{"d_model": 384, "n_kv_head": 18, "d_mlp": 1024, "rope_base": 10000.0, "init_std_o": 0.0306, "init_std_down": 0.0353, "optimizer": "soap_variant", "seq_len": 1024, "doc_mask": true}
Each number is 128 + 24 x the weight over its row's rms, rounded and kept within 0 to 255. Layers, rows and columns count from 0. Numbers have three digits each. The size before them is the row's rms in percent of the matrix's.

# v: layer 6 attention value, 576x384, rms 0.0246, rows 190-223, columns 288-383
# o: layer 6 attention output (transposed), 576x384, rms 0.0306, rows 190-223, columns 288-383
# q: layer 6 attention query, 576x384, rms 0.0247, rows 192-226, columns 288-383
# k: layer 6 attention key, 576x384, rms 0.0247, rows 192-226, columns 288-383
v190 091:127098140149129148139129097159125101110118131132150097129137072136159126088121178116092124121109124125123135092162166096136151099116106160123147136131122138113175142169142146159153113104123151116143122137100149178097127117111111094143163148126130186127092117099099073160132068132152123136
o190 099:109194101119130138119118119119159107141137134094139172132140183123094119123141079119085093110086140134141132145112102137145113134191074143182130147117105083119108122128124118093092120160109130146152148129100099121159101117157132103108100154135141107108127103143165185172167151116112167129
v191 085:113133072137133146150130142121161143105104107135101093143094130126094140130083066183183149132104123112156134070132113129110155131098158150080128096129138101119115129109167180111199130171146138116128150120142121141149149063116130154121107117119097105127136130177116148163123088115134106088
o191 096:107152143131099139137132164146121086087167109110105130107105117136146099129143122072080128170136113149131132143139178159112136145178120115135129098132161113108124139144142121152104113110142119156119105124144154104113133128126159090131107091131112159139163152124118167130113148138135104137
q192 062:094128148156130128102156147123068145151073072107139147150174158119106104088137140125153090146132122124095150105109104125132090168102128142105135142134142120089140117115148100135093113128145149151133119145130146111103148103148106128183151150120094148101140146117074115146147150111164118145
k192 046:119126148069107127127115123101131184104161134143122127123135159117125126106120113123140123162126129141151139149147109139121148131134137129125091134154138178084134131152173120160172113142137114135121102082136113116125100104137126108159121178178133126129174085132114107127139131156106099151
q193 063:126136128148134092102110156094150124112167131150137120109097099133118139142139108118094117150087111104092119125162095154131115121153116150119125133101155121141104133119104150145148122111152159081106140147158131155064157113134162184112126107123151132152110179126132102096117121101107150088
k193 046:143120112086144143133129108130108110089129135158132091093161080135125118141129136127100124161134151129135140127101154130110122150129118087085132112097136093128124150126095127096119149117179117124099132089088121121113109120144103121126130115080126142124143089125128161134149121106143103156
q194 073:123146140141113111133138096092137146157124098152076101125140176127143127121112197103122129129167127159153121156183124155167147196135120121142120165144123162151140088138175123182092109130099123138133153137140131108126111081138140104103140128130116096117155117158116089116100132107121087129
k194 049:140109158111122132106153155126111144122107094144152177139152083114134153126144123153105154105113102173106121101101157122146145123137072143120150097145147136128158156111160085171119113103088121138145189144114124119099141124140070122136156130148135120140124151092123133123171107140120114174
q195 066:142148114148177109160127110108121134136115137141137085107145128149100106131090148117166124147136134142127130096147123102156180122140105118125143107163135116145172139137122137090097104103128123109131112106119135082095146139181122162081141141132129174102127141154103118098135133136107104130
k195 071:144105177137094164133161126130126080151145127152167096116071140150156111136149133121172117122136126128094131142155170110135079151146115119087140132138130156136151114086100134122111100145133155136102114121142107139154127095109168111155103109162115121135114151157103108079101160147134107137
q196 078:091129169084114107149126132156118174133116130147141115128124149160088113165108121114149141135104169126139154111102112112089104138123130110155072151114095132084111172128113134116178123133154112129166138111140112167175140129167095131154119160123154136174106145110127132093129100148144177113
k196 065:146129159117149143125159129137115142110143174089121130086127091164074099083173072119124134139110124139109139127117136135120126136188137127138127120095112112100122144135136132150132106157166110119161089071140118109180105134121083068151124121161130110125084081115164126151107188133090151101
q197 070:144080081136109095135101115150173169100112139119165143185130122117118141107135118141117119148131094149112136148116070162109128128099088150139117149097135128138149118142135140118132101084143156107123128095176123161172121124123123143133143109114092156158103140119108147087148151180173153079
k197 061:117107152133117153137188121121138111142113150115177107126148131145180094134132150128134142070154114111079139138183168121154101147103112149134179140121109125122193134140095164163103125127103126125105131199126139144124143100149135134139088146170098154090125142131136154140127134124148145120
q198 085:145164157152132138136146115105122128081161125109117118076155116103172115120091100152091159106144097130125104078154119118143150140105127124138126111123171137097179148101145130151106120128107160142113118154166170104099139143108104152140137153131143114130103183148120116141092145143102092131
k198 060:110106154118087133126120118126130104140155146141164140137108140119132126114134109128116138122121107143159101146150099111108105104086139142115131169152184144129139109084139154111137116168117126122137120077175125144173097122145128171101142119116122174160139121152096095118080128124107135096
q199 087:093118149146090141095139137152128142120161124130135167106109094147108148146135092124157134147151171157162101158105155126090126127135137146093088110108119099139084123149126152121117122079141156095135113131158124158128096141124138101137126136137111152137132096072121116120109112143149138080
k199 058:140119194127127169097136116156083137122118128140134167154107163109106155099140130152143124120163092119125185101115114149104105140131094116100134176080095083138114143152133122124159114093164157101162110143123094147145133133139144128090091132140120111125125130123147095102126108160104128116
q200 085:114144138157161167138096125097144143105158101118155126129117166150123131113118107130102148139087166123120159114121141166141136117112118128122095161136108128165099106131170107106119120099136100150124149135123094139139142137124167139162132079122115134130171093124088175116113092111145141110
k200 080:166141146134143099110100111079111135123150064135096134107142163145126155109140131140077122130137148135110133156105150155120125129123105121091113161167133130123103147144124112110136097121119155131100148120147123138119134129152151149181131145104115108141149141133135150146121127158123107161
q201 120:126124106147156133122113090168110122126137130165108083101074138133128143102124117119109149155107132170156109135104118125094120074112140117139107122138126135150087080117157128114136137139131105090153108107113095125156110135135096116133132097124144126137131080109097116128081171117118187101
k201 076:116157095134168149120131132078154176136111136153124138158129124092118117157107152139117133069105120119110171112132130146198160130129161127119170156148142148092134121124109132126138161136105097126088118116126155078111110111125148109136179106102119138117145155147065108104156121086099124153
q202 096:145135140124128148182135122131178135125114123148114157127088176136163096112086079150130106113127123096135128111123134162129157141134130131136117100152130122148161119124104145136088136127089106139129128097148110099136113151109156109152145137125069152122204134173132109164142113160106104116
k202 078:162110168095136124124120161111117140133118121122108126115153136164124138114122148150117098138096129113116175085140148118131164138147146125151154070143169127118138128182092151117093104112103106106101148066118130129121145127133141104151153163152120147102175122076160151154219145137110046155
q203 086:120153131165141135120118127136154111080119140120129177125106085147081129145126145086138126178141156121122116118143105115140121084126146140134114113156153124153075161096118128107137118090140173162104154143156099144130111166110128097141124160088135122158113104103163128117124123128136137060
k203 069:087108106136145154118126141131080188148129125130088164164147065094085108132171128148135122171113126165115166131120157129138091159127151133145125163111101145165142160189158115155117138156161120099187086153131114116084126145132131128137113134132130120138098133085109122122119113140174158130
q204 074:110157124131094134153140168139131141141128123105087153148137151138132121141140156146154120124114107119153115141115135124165176162149154141137176109100138099097142108109143116133149110114114113093095101164112110156128166124126136129173107136102095146097111123118127144113133105141147115076
k204 058:133149133094097110126091114115141146108132140098061143129119112091125142085141111095094155149127147134086113126140156085115146129162139084170150148116104097194134167170158108114068097109130108079147115154137108085099122153139107119158132139119119167144107157100130124167152179137093118165
q205 079:110134143116140124148102116120119186121163159087137142113113162154136126153095134116158097121166166117154138117139142145083112138119144109077131166099089105148134115120136145168155181102078094145137129154092061111136104121125134137096152071143102106132169121123099130137089105146120141084
k205 069:157137144149088122157120135127134131139107084142101140156145151120148146135135139108115099145109127158094111139134113119120146081115112115132133121139141158129127088132181123115114124098129135100146146082145071124105186140144124152134128113142100135149113145101114135087125177117127099106
q206 076:116183153123131132145131147123115132154098113135118144141119078157096094142155105157119097085142137155160089133124124127126145141129067103146172132157133131131183076152157081134123158086106130132135132137147099126136135126111098115136116164108109135085133121134127127131138124112153137132
k206 064:125117126169086152099127139112099167122102161133133196148107140154132123134156134090143126143159121137118129133129129122164120122128125119159117148113126123143145149157133088148143107094083095143133150185122128163123099135138120166112119113105111145127101133097154161124107073132128126128
q207 093:124135131151109108121085097157116099084196145127120168163110117153136140138140113074122097176139137129174135135100117129109137110123115135137112120124104148186080103114151162138138127143153171107128152118123129146117118152144120163138133107139149095126095155143154105140105154147126130101
k207 074:093113107149102121103142145129132150140127100140078110163155149111102121150151149132124152096123120139103155118132132102156155120125104099106141134119106122081156158128118148129134127102114137100096131136153132183060134142152131109105110112139163141112142125134143095067131080105175145162
q208 064:127130116123120135140118127127122137114101144148136111134086135173139139106158152114116133122126069131162120168152069112130112144126139145143170137138133103121175119103129127141114073164148137102148096118104134134138107184158136116090130130114097113104136118111109117104162120102136109134
k208 046:118092148148135147161115106158128137161116135157147124104168127117128136146098119139153136084114120168116154127119118139095146123127118147145100104116133123167065122134159075127124152119134144128150115117138113136104099148148088123112144102143147162134101151142131130119144123148133169152
q209 067:099137149073126102100132133126140111129160111114096139082154121085127144147112140109132137120124135076138175094108100162163136135103123140087072145110139112126106136120105144103120118067105122135106151124111117148106105128114211121136146127102137127140148095123106130143114095128106079146
k209 051:160133138158075141102118103092133152102095159151082090190100129145111111125160131127141118150126103144082117123127106144108136099104141119113119122110127138122147111144124163145123181158165128138138137132113151135144139125104085120165108125145154177147087123105109115091138164159112179114
q210 077:165165172130132161081134120147157096176068141118120128119150096153147105135180107114135124094136113130093117178136111142135107122132138081153085096102090121163134135162170127159124167120129147190141124135149151132136127128132106088155131135147145150123108156136122153123138141114145136111
k210 060:117130099128108150119106148148117143115153134152164147100105159088115167107110144115155129138145114123130119149133128110086067136128130129129134166137130122117163136090097094084141115098163161110118149116137149136103136116118159126106138105148088133150134147110133105097130069105159123120
q211 075:114143125123121140098122145100145107167125129105095127063139118110143112130059102124117131143125133146133107116153139121098153155102127114166120132132144103164114154148115139125098110082131157175110157145124094122029129145118141171136136097151129103085178132123113160160137135122105095127
k211 056:121115127161135099154140121137113130151104096121136142141150175137190109130125147121132115115110128111082158183172209132098112121128102166149123114112120118115166107157129104147128164127071164090090110175108095147115138144125148133094142111112122111118145132154137155138113123154130166130
q212 080:135136094145115135155076158090122136147146101120159186136125159160142126107111154120104113098124130093108161092144134119164128136122134135181156137181117159148135098147113101129122112113123124098095145152090109093063124159109158124154108124120114132101180135154146105133181130105114138152
k212 067:170137143135125152116154141096169096134120122096151153090148109106163136133147106152103113070125115113086119122150197143154142163138134149148174102121130154173178111137079122155108111135107139083106168131122111116080122127091148118146118153110110122113142106158144163117148111127119067168
q213 090:169119134120137146155165123126150091126084100145109121105121178129136108121102168144105149071105139109156123130095141140148131136133123128117114091184136149105097113122134129119142090129139073132145154076154110090132131125136137115117131187129112156153179115175090145125141134134092105170
k213 070:099139136113162103172153117096196103141088150147198109063121122153136109142130132154118136081084118080120148137159114108139130127148121128162167119138156184137129134093117123109129146154152121181119148148128148112104103149098127125163100152144120097121180173175120124142136149159104104140
q214 087:067132182129167113114142086143124121166119153098146117102126118098124109120122112142134121159154120173125144120129118157112077146102131139127069105102125123131116139154122139155140134115127121160153149097127110191142110068127124131130073192134133124163100089134141136136113166173151114099
k214 072:097109159093164139153127141109126139111168189117151144119115116140115105094170113128138138182113134160115121117103115131097092107138148110111084142138076127134093176184131109152163123142160136110163101078123117123145094124126114098123138143127130106149149096050131162185102140105156129102
q215 089:144129114164140120136114127129105163107157152172133063113083100144099146134171147076139161099122116139132109124110108107158140085143150120157121126122164121149112107156127115106105099148149103118123108119141120111166146181143149143128156103143124111144121119137100149133120111123120111106
k215 082:148176131141141132124127134112131109158102075140145139149063124123149114175145138153134138086159065104109160130130096132226104138149127138120146156120126177092181088103123105117141142150098091137087137145107103133149145121135114153091131103113121115135174138167111106137134114105110136159
q216 080:100134116121152124116092165177143141093149150133153173169106074123097182130124123128175092141087125132157188147115112107137135104098114112136155138076132106129093118095132122122113141125177153138178167124137074144134141169099125173145146131115130145095127123112169122145135096134114137046
k216 072:159157095137146098125136164123098140117115086150075159194101113075162109121095127137152080129132101115145161154111108137138183092133149170124127111142121138124094113160125124103119106130105129129139111135127116131103150156127128116157140108085145151165092146091143141142151108118122157109
q217 073:123164123145148112144148122064125118074182131177116096106099134161167122167110150142124146139119093118114155133147130097150140118128102138156148122124159131131131125105135164093107117124117107155119138137097105138095088113113102113116119109109102099084131174149127090124136111123148142140
k217 060:152099116153124121088129174094107146149111097127137154117144110124161134119134162116126154139166134121114130144173176137147144154145130141089116129169076150130111105144152096138107140144075128089123129148093135080096090106135140140139174118088106128128141134128120124134181080124118122130
q218 088:115173153182123151091107108129149142091149087122086129112088125133116118151149113143121099126121183131156137122158173114137163181157117096148150133123092140103127105145155143117119154125145183104136124168104108111127075117163119148138110138131135124070099141148117137133137113132117121085
k218 087:139124134156116119126119089149111141161171108167123126170126129077116126146151136148114131134137139150106121137116108117143125115131089144092132176112155134121128102138136097091149123111102156099142129134138100060126156148118132179128133093109120114120111123158096111116068153116121124128
q219 079:148132187105154131133147151117120129131225103128144156139153107150161133144159092116081100138124154138083105114110132129112129118129143157174075146137143125144087145145148071134114137119161148150120133174158111152154134107121120157086117109118142129116134113099176144096105124095148169144
k219 064:129124122113140139106131123110139101171113100123111098145088102162083142168148107140104139080117113079123153112112140132161108140110087115115140115121125108107193138121092083157157107160115104111133112154133168118092147201133142137125139099118100127136165121142132114131124069093127132120
q220 084:139107157136140164152164147131110154142116068143110131105127139150132149143136117104097116166147133134091107124127153162139108134128160162141131120159103157156092148126103125141168097115120122134169106108111146135134111100145109143171095124111095141162143107152150116115157154105116127169
k220 073:117115158103132160148141142153159111129109150116177115080112123154101142139121119144152121099122143125145162110173115130135107150158105144124172145118095133110133132063162117156128124128133119134125120104095155151110146152159144098149142145178128082075127133152144129127138158087143087164
q221 087:103137118145100153134138107136112170103100091093108126174135147125113116139112159129141088084141163115147108134124139106185110145128126140140105125129192112083139107113090173134146136135088102154160147108122117135092140112148127103097124143148120201155113120123105104122135104166120084140
k221 066:143162120150112164127144091149079096138130126079133146137151178083125097139137083100137127155123138088163128143163134138092134105151129136123095129140123097136117123141119141103110173111116147098138135117170109154093093135130118140108085150111132121150095126118166167108107147143134135102
q222 074:121167144125106104105120136109158121129138121110120110137117120097113149115133101132143196138142159084162141102132151139106144118120117165144064154103161113109124110131126154105113154116118148144140136090140181128084082124124124100134123117074140109146141143151115130136123074154133122112
k222 065:092096127157104146100160126116139128121160126153121109118116116077115091132175155123124140125143109142120102135115086144107081120102130128092144150102116155132133101097126167164131122192187127116105094106127110121114115082130186126098098104125119115134103146144121086113109147136140134121
q223 074:120146136098105171142115121132148123115098124118116117161107145123126099149158111096164106132113161117101115121121077121169147099147136131178140130130151156092172145095116135088167108148115094146123112145131157087137152128123139149134146151098135145105136131147155112156125107107149142130
k223 057:120164097089141137159171139126173156096175120106132099139161103164086085129136101130130087146145146145129125118107142141128116145096157147144139110129124111172127141108151059125113106119137136126101140081123183102133117172132135108143158170112183088114148141106168099141074183134123146108
v192 073:142129121107154129108080107130108123114138162076077095133071134141136124186130140139115108123128133137124105123122151108105116124132101122128102122123133127126107133106154148129148141093110147131106129101124161125122131118133108138122129107123150171147119105101119129116133125131078165120
o192 092:115140134138082117136140145124154132121118153156141141114146142098136143113123107130152095112126105122134132115157108145143134155154101099117133103096174096117132111105136112136149104135136145155121168164157104131112136110135153153082132121155117124109137148178131140130152125143140110134
v193 064:150129184118102123162095170144114110066134158158135098117129128148083126100175115140109156108133147111118156132147122108112126142115115134157163144110152092104157116130125114177143090158163109143134120131137097097155092144170145125161152092091134145125121142124134138127102103108110109138
o193 079:134188081118135119101163122136128131111113125115087125112144118102154099149091188113124143171101094101140132101107111125115142089133141106110100057134133135120094091141149153114105135103067123120094116111171149137144146100143097092104180152152130136123118144077128201177155147131114160090
v194 105:135148123144156132168156146113154121161154103133136154108112118057135120095110099085127146117096132126104125108125139135158168098108086165128101092178152117124095139137133106133117107073151141123117118129136116103103137115123131179123127100090108112132147149152135127159134118117120151143
o194 100:137126088157118112131096088166106176088116146155121128187110135159092137115102137150145130147152158109141168114106100098089146105125147123137132104129063118149101121085175141118099135120116125104139141118107092120150141155114155121103125116115125104147116152126156104121143134126140146113
v195 066:122127142128110139130148141146149154146117140113163137144129128102130153142107143080106150100151131120145093124140138095126130123149159102131134171110118095124121167071115168124099102109130108106112168162141150131149112098138101126141141143193146106172183097183103132126111112151096121091
o195 085:102133120123141122114158128109126134123144122117081140135149146170179081121130143140126124123132132160128140141109097106091113152105130140119122074110119132139169096167143158146150140169075150168123175122132099131079101128110132102132100142089125189098089141076172123144176123115116158126
v196 064:124161150169162107171113121133095165158111115158132117101110139115121150088134117090128122184143128094127132136157121111143159141148100128156097124143141096091111077134145141136120125118134146124125121173155116150117151099125136111134147144154154102127137162155144110156157191158113110126
o196 081:133091156107149156080128137168130093092180118127148091197133146166116113150132117142123121122096106132127111114151116155139098112124105131065164078084127143089146121062129108106139096119121123089139136113094153111127100148099108162121130121113155123107158108160128136113131145147164159118
v197 075:086143100139131108133142164116107144125154106105093110099160142115137113129164140132122145140125110109116108114124127124113191109149064111132075099139131134149126130113133118177156146105147084133111147142120123134158152123141118103107136099125148153128161141164111144159124117101122137136
o197 093:192124127158165088108101094131132130146124155151087135122121117155115140129130088121135105117123143185112124153155150129146082118135110106098169125111147129110116099091128094134112120144102122124115074133127087131130117128105155142097136089141096097121117099157152109088110150140147152156
v198 088:137112095101159136152111129149131116160134089116121115130141113066137112143140115126100104137110137153153090142122152136140186129135061152132121099170129117120104106103147185160118143122066155130120100131133151121131153093124100163132153087149158160141174117156147124096145121116129132116
o198 097:166101139116136132121122120133134158142148146193133151144133153145116173099131125163153153148121100134083138157114079158108135103157116129126146161101147135165167089137098107178178064166165119106149129131130112139105157107124184151090096140141104105113119111158112124126096141143134133145
v199 076:111145184124125103130126111109132118085132139159173110154109084155130145135143119174081118138132141094110130152126166128145079143124143095133183126126102153119133122097128126107126119124138076132146131132129085120167093120107113124163173148074151153147114160138107161146151119146102133137
o199 090:144145144130114118121185150125163127124095141070111114090122143096140128165168143059153138093142105106110068118138110147134181100142166171127108110141138117099123161117072151151113144127153149128104126128101136101143126128123095103156121134164129091101145150096114158156120150162135126093
v200 074:147108114140157100158125109146149149123139162169132161112103148143105112111125119133129143111099130109105142111114116105121151154133102114136142149141119099090105124112106110132069109161136146100134149093120090101115115099105135144131130143118107127142105172158126111164119104116112143140
o200 090:074139125146117118100144113139135111101115120069121103170115137106128155160130138064116128147119112098149124143104113112122094100179141149129079116119085112100066154140131107109137167128106124113068131107161124160127123148144095047118109102108143134139123148081170096119152075154119104112
v201 070:124132160121120097159115146125122114123108110150092153168112115137107119122126121097157090168107120128170158154098120129157098147127126146107099117092093115124120119122116086117114135110143141118157188145141076133129089142124130108132119099119160155097097135077132166103161107154130136141
o201 084:169104105171127156075127148119127158139118134129111098154139105095137126107123138131103171123162154111151162122117169125125162126144196099172107167128134144089108158120181147088104155123094117086131119133138110119119115133153130140144134172149140100148137146187107163118113104079125113099
v202 069:120135152174077163120122130148185098110124105144146152153138093133140116146126107108147143098112145140141124138166112144160098101096155135135142156113126134139131106127134098128139148171067099132094127125104162126109081174115101121116141156128112136103095146103158154114123145100132100149
o202 085:111118129095132122097125136123080150111086126122132111086102163161115126152160163098104099156131128115123076133130125120132079111148130091154121171134122135123118161141083112095121141105157123138103115112133105162132154131205117133130125086127119148128146100139095150149109082106120146137
v203 093:130120129149145099150143155136126115172123142152154141191118094122132130110145110124153120133118107098097142115129110131127161118128112191163126139150119131154102109137159106133138113103128145104108121129156159093117153101096138129104094123105131117112119182176157107147132115116154119165
o203 099:162124111166115120156114147164116169148125132131145132166127149142144165109123159111149141129119154115137134133122113075177117096160144175118112131107100122118063156081098119107118116126134106078170107127108109149137117178129128128129150125101142117179119113085121167099099082124124133117
v204 067:125144161140181138111077141101164126136143121161139186120102117132099125150091140164140116092140154115078120137089101102113124088112121125138162159133110095108064168153132107164110093141144130103124109131113149125133105103118136119106094120138143164080116185122127118156108109102128135162
o204 084:133148116117082123096142147136147118103128151080070122149145140107128141123139156106139148167101135139184117134117122128178134118114171127156094101153114135140092119097154107105111090089135132140087127125105101128122154115178107121161129093100132098136099105074153158135143107131144144113
v205 070:109124079105161096169152135117141107139120107140156113139121092118120143121148117144106167092105101052126163131147101171127138144087135150152178145164128127144101136091106119131143111134155164135119147119093129097119128115056146135108147150092121121119113176113131102137122145107119140151
o205 088:140094119146166091140147095133089106089136150093175176176119148137107103115130128104122130139133111145131085142129072109118118106154125125135073113107108136088125142166113105132120119101131131136128123132131132145138161139152145082128163123111102127122081156132121126138164090156122109109
v206 072:087076148171129110127115134120142136105148198148113152088117088109106097123162114135118116107143126150108108087078150112134103100148153119156135145115130148107143114152127137112136128133103121116193121155167085142133112153168117071134157122154155131106127122121108151141139119109127131084
o206 084:134135119104133168110147137174151151127152059106067125110164128107131135142122142110144145143103161109139133147121137148089121117107116120160123152095119078138155143145147146142120163148118139148098151139140143149106124144111098120098106154115106110138124133107117125119145121137160131178
v207 078:108094167147075130082106109112098138120103136166106125152105122131108179132154157153186101141139113138129140130143170103147068136112147088152141114081087123103119136170129114108139136138092120128096144130128136128146084156165116128094122104154119128154110102110067135146180106164143123136
o207 091:130118133116137126132124176111109160120145104094084123098141109131107126140133172108130145122134146112127104124127119134148131151099172129143168154151129122158059115139192118161171123124107093138124124130133131106121121122132138135130148133098141139149087072076136179123124099113144134144
v208 072:137145109112162121163121096128131116129164124080117143134096165100141079113126092149141116164092131143166068108122132108129187080104072116092091120142139067098132148172110170109101174095096109140142126148124096162109159145140155165111123099145127113113173113152128122144147157112161125154
o208 089:131092116167118119129111134115115140118077121196127095135145110116143130097127152121168133110134113149117154167092185139170131142142119117165161112159142157159151115131133114135148113153154161112107096134131117141129115130100153199118147094107118119135139114167132100107092154116128130110
v209 064:120125147132091120117112118164119132158103180108135124132157116132149119130112094127127116142151118144085130142115147115131138132112102188173124136124107158145115132135112096156091191121105151100090129150109143156103145096098121147115092116132114126154134158138136085126102148109130151151
o209 078:134101115115122122118119183105118158140137135180117133175085113130141147072163096149156130144132115149136154142150137163099135145150112105095112121119105133129121145123148180124142143145112115105180179088115092137124135184151138132135110143154092145118139146102140107118118070114135124121
v210 072:118111121134122112102126131137082153165133098198143123158091109129087128125140068128156135128150109109091165108140176120136073114143079126112136132129088151113122151131125118163133100096158115095130124129121112111108136080149107102102110093141096104119075109130152097160167115170140161147
o210 089:106082146118113124110153167132135133091129137095153172161121117118129111108131154109131139135101153089161141170118104097117087157135157144143104162044135143113111177102150108121175097156134132135129142103134146168155100122118151124148109131103134135183136136100108130074128118170148103113
v211 074:123090120113103147103155133131157112152108145143141157116117113120130141139158132132131157135094121166080146152112097123108151105108131161107164106170119120101147148162122113129126135108135141113138110097145152136167182145085126138140113106104069128119145118106120146132101128135148144111
o211 089:100177083153161102176084097155081138117099136158124120161101139105114107101108084105144146142144132106112171142122110129126086148129125167126158135083108141132106152138119126127138129151085123096105122149095134116143136113121129158126140128090145119145134132139153123130069076122114159130
v212 092:164151130132103127131130092088123127130101118117110105091144132104119140140144119115097118153147142105115100123118143132115128101170139111100140141137175117122120117085149135112102160115134083144160149149176115146157149146129127140134141170170131180126145134085125152113129146174116129128
o212 103:149102112129166146152135137162182101113155139135130123102162156126099136084150060141093119141104127190173093174142145109154124139160074127119143107162150128099147139123114153149145091153155173133135098140120143122113143118093143102155125154137152149090145095189158102101115163118098166140
v213 067:070139084129173131159137139159115111135138121141154146146149095125107130164141159125116106184161108189154139140105132146108104102102147114096120139120146114072109113140082101150136141120153116190158129131129130110119160143176174154145102113166104120119158132115111124112126112124163156153
o213 089:116118092138133129115136093132136158151095135161141138130163152143182118090115112095134145073096139110109134158102075090138151133132137105114135120102164139118154148135167138117146121084093124119113135112123084164113132176146165160119170102115103108167144130154134135139069122126124144115
v214 074:128162148094144131154116125100110174164161172144157131134118136112149167128121162148132134144083118047058164151142077102126096122142121158136165155100132127110131162148088091146097115120166140162150130100165108140119122152114151155160111157094125114126084163130117144161117132139128141178
o214 086:127112124168122115123147142122147129131147137124117101137161135136113118136121149092163154102130126108175120112094152133142131113125167115124087095150109105129094119117138128082136092116099117070056125111116095109152122111111151090149145157136144126133142158123151145113146131104103131157
v215 067:125140145140147151122138146141135129146121132140167091156153119161155148091176166153125125188086115136114173138115110096122133125113145130160112099129161139141101103084143108126141105171152151137151123126104157064090172161123142149168109119111151107115174145162122136120148145095116094133
o215 083:176094095097157119118126100116117144152126119144143098136104183125091138141094124129104160097130146118136144111147126116113153097138153108139159110161093137132160110117132113065122130116112076129128154139096119147171133132126151126080172104141139119140141104129091153123096137119118165133
v216 072:144148160135086117135132166117117079130145087133129109104148179119144109151119116111136106160142121146177133141086132112108122176141154128089108102150174178152115130042169129087119117146135136116132128132126130146141159130137126156127122120124173154113152129117110145112119139145114137130
o216 085:159132126127129110109125136121151114141139198122135100132170116109097156119129136158135141138097124132080111155166104118146157160163097127158157126144072142133131059143135137134133152119145109204121138114112131089112120079123113117159106157168112076080112117179128120096121151130122146138
v217 069:139140113151151103160120135120110107140137103114086124112088177094110112121162141140072124150113137118097111127111105119133157116145134119125126090188131102133117087080143133143126106089129137139143106102158164121116194112136147137146154169140111125118110131126173140123129162102095114144
o217 088:148141109090144164110148132119156121119117167146148153150150119134128133086079052155141170148104093129125125115142136177125114150165117132122115110112114131116110154127105117140121101146141138117157153136127097129151114077100095095118107124106142132120165155161163116159160150140118098135
v218 083:132141134116110123133150106135130121161096149162155124159151133154062143131156146105122144131182176109067150133160108161114090176136161126165179164122119148104152115143130132148140091166178138096111125126118128102113109113139151102122139136128106097123075152107106131142112168163119128147
o218 096:091120132114132137148133145123125132128119136056101129114129116128176118120112139104140116109138120118155104114131082139134123143150148138101129141094120104087116158155118114129132154092158119182135134133148141139135124169122081089122131150115122164151147146078126132183188102137153107125
v219 072:107137097116146118103123087103143135124119097152136122101135099147060053115117096140135123140112135107122103144165114157098121144146112118079121139143162121108136125136145126131140108152174105179125126111118127120097160126151113104128150134148136098078115138104153106157125104082126110082
o219 093:137133124162120088133144121149103139113110152127150138092133128131159145141137175082144113152136077077102117128082120092134141098135135103116131134149157124115132114124107150122128108140111091115127070121140119130178127097081136116154162107099139092148126105127112137146105154127126142153
v220 071:126128159160126111115106132146088177093126168123147155177097157087088166101153155102145169125151106153120185107122128144124115194110120146158081133101109137102097094162158086125118119130119165118137148154124161136130088087157148133104109090112143119125089105137087118139149119134160181150
o220 086:125093117139103164085150139105152160172139145119076128137118116151168093161084136134150112097139167122135135114126103123142153112104135116107134126119157130140121130094151167112135149110112131148134098130112127119138121179102147150101130162128113121160126139099134170117122076121124108126
v221 082:107136111101141153137123133121148124167128151147178160138111127129103157113123118138140128100091106076096173120132085135123098115135147134147152133135128095126117110072149097144114119128160145141149137096129094073110078125138190114161122163131116128112080210138157153154133170103118104145
o221 092:151141122151167125114153131139116128113145130094110171134108124106073123101090157096118126131116095124156116092136144116137111140147152127126114097125085139098101168153125103093095110100136109143096176099122102134146138182140098104127154132161151117151151133119116143137147116138124086109
v222 063:171108086161147116116130154089105137130089105105158154105121117105125121143129095126133145137114121119147106086154149113189144159130105134137133132114123119130134129132156137137133153144077142113088181132116131159099155129095092122100121116134166122186122134104155107126118116111111143163
o222 080:102129144124116137154128160148106103107162150157132122125094121155123140165147166108159108143166145141155121133102102142084111092137107117085109170167134138103100118143097129112123125128145121084147094132134143150150125182133180154113145116117089144104148135149109138104080148103157128143
v223 070:107116104144142122135147169080174139142135126147173121150097094163116075146121104158163133111099092132153162102125099137173131122128142142142102100155133148123149140131138116107149112120128120090169149117112125102128119129103124182149116143073113135132103138158131121123131121128144157129
o223 087:157147147140091146134116111142146120154129149114132133172121144163114143148080136106165106143151131081122140150139088095137087143124181139166102135081146152124143155120077136084122115093112109103140131081147129164131121108136140118116132129098147069132164145121127147127089128132113089130
q224 126:109128151161095134134147127135118134158121141150119150095162132148165172082128105134130182143150120097151099095143157132127138073127119108132167099131119101175130141126118136149166143140146125171101127109182147167107147107154153066105148133110139116141144132133166170168104118120125128132
k224 105:136118095156195097077098159143093105165145121144114104128153102145109105125120143136104098106113108112118153097143115089117157099132160163115130191113157149145092138159137122169117148118125153141162107134161143124130120178097139105126165135138136120097139100142124094145080138099122140133
q225 116:156112102107102122091111118094143123126124086130164117149144103124138130119131156140107156163145126168152087144112169162097121115125124204155139125112124146151131139149156129100095115152123132120089110125175080149168122144198103160125142129164117124143111150126154121151099110156121118091
k225 103:101142133150125098147143140129151153088166087149101119099180123157148117120155120095103103080208146129154149141154152143110159168127142133090102100130201124127167168169149171160083105114150093088137122168091090125132147117113114140099103074128143109156142112123138162140139125125144126131
q226 107:137159131086137104139157128134116111100105086133120156171114120133127107129152140131125096139148148103085147123118100115145140122150118132132142100126133139123139138136131115148136184118069133113130117159115166117158104169102115115149124133127121139161122112130119100179137134119126121153
k226 099:148142147076141134133152117127172137130140132124109144156160148091079147166114123141143137141155197147116141141162137187105130107125123097135140121122128143126100145150116102147121076121125168143141140154139124127156112111112105142180144109102120101145148143121077131107124114090116101109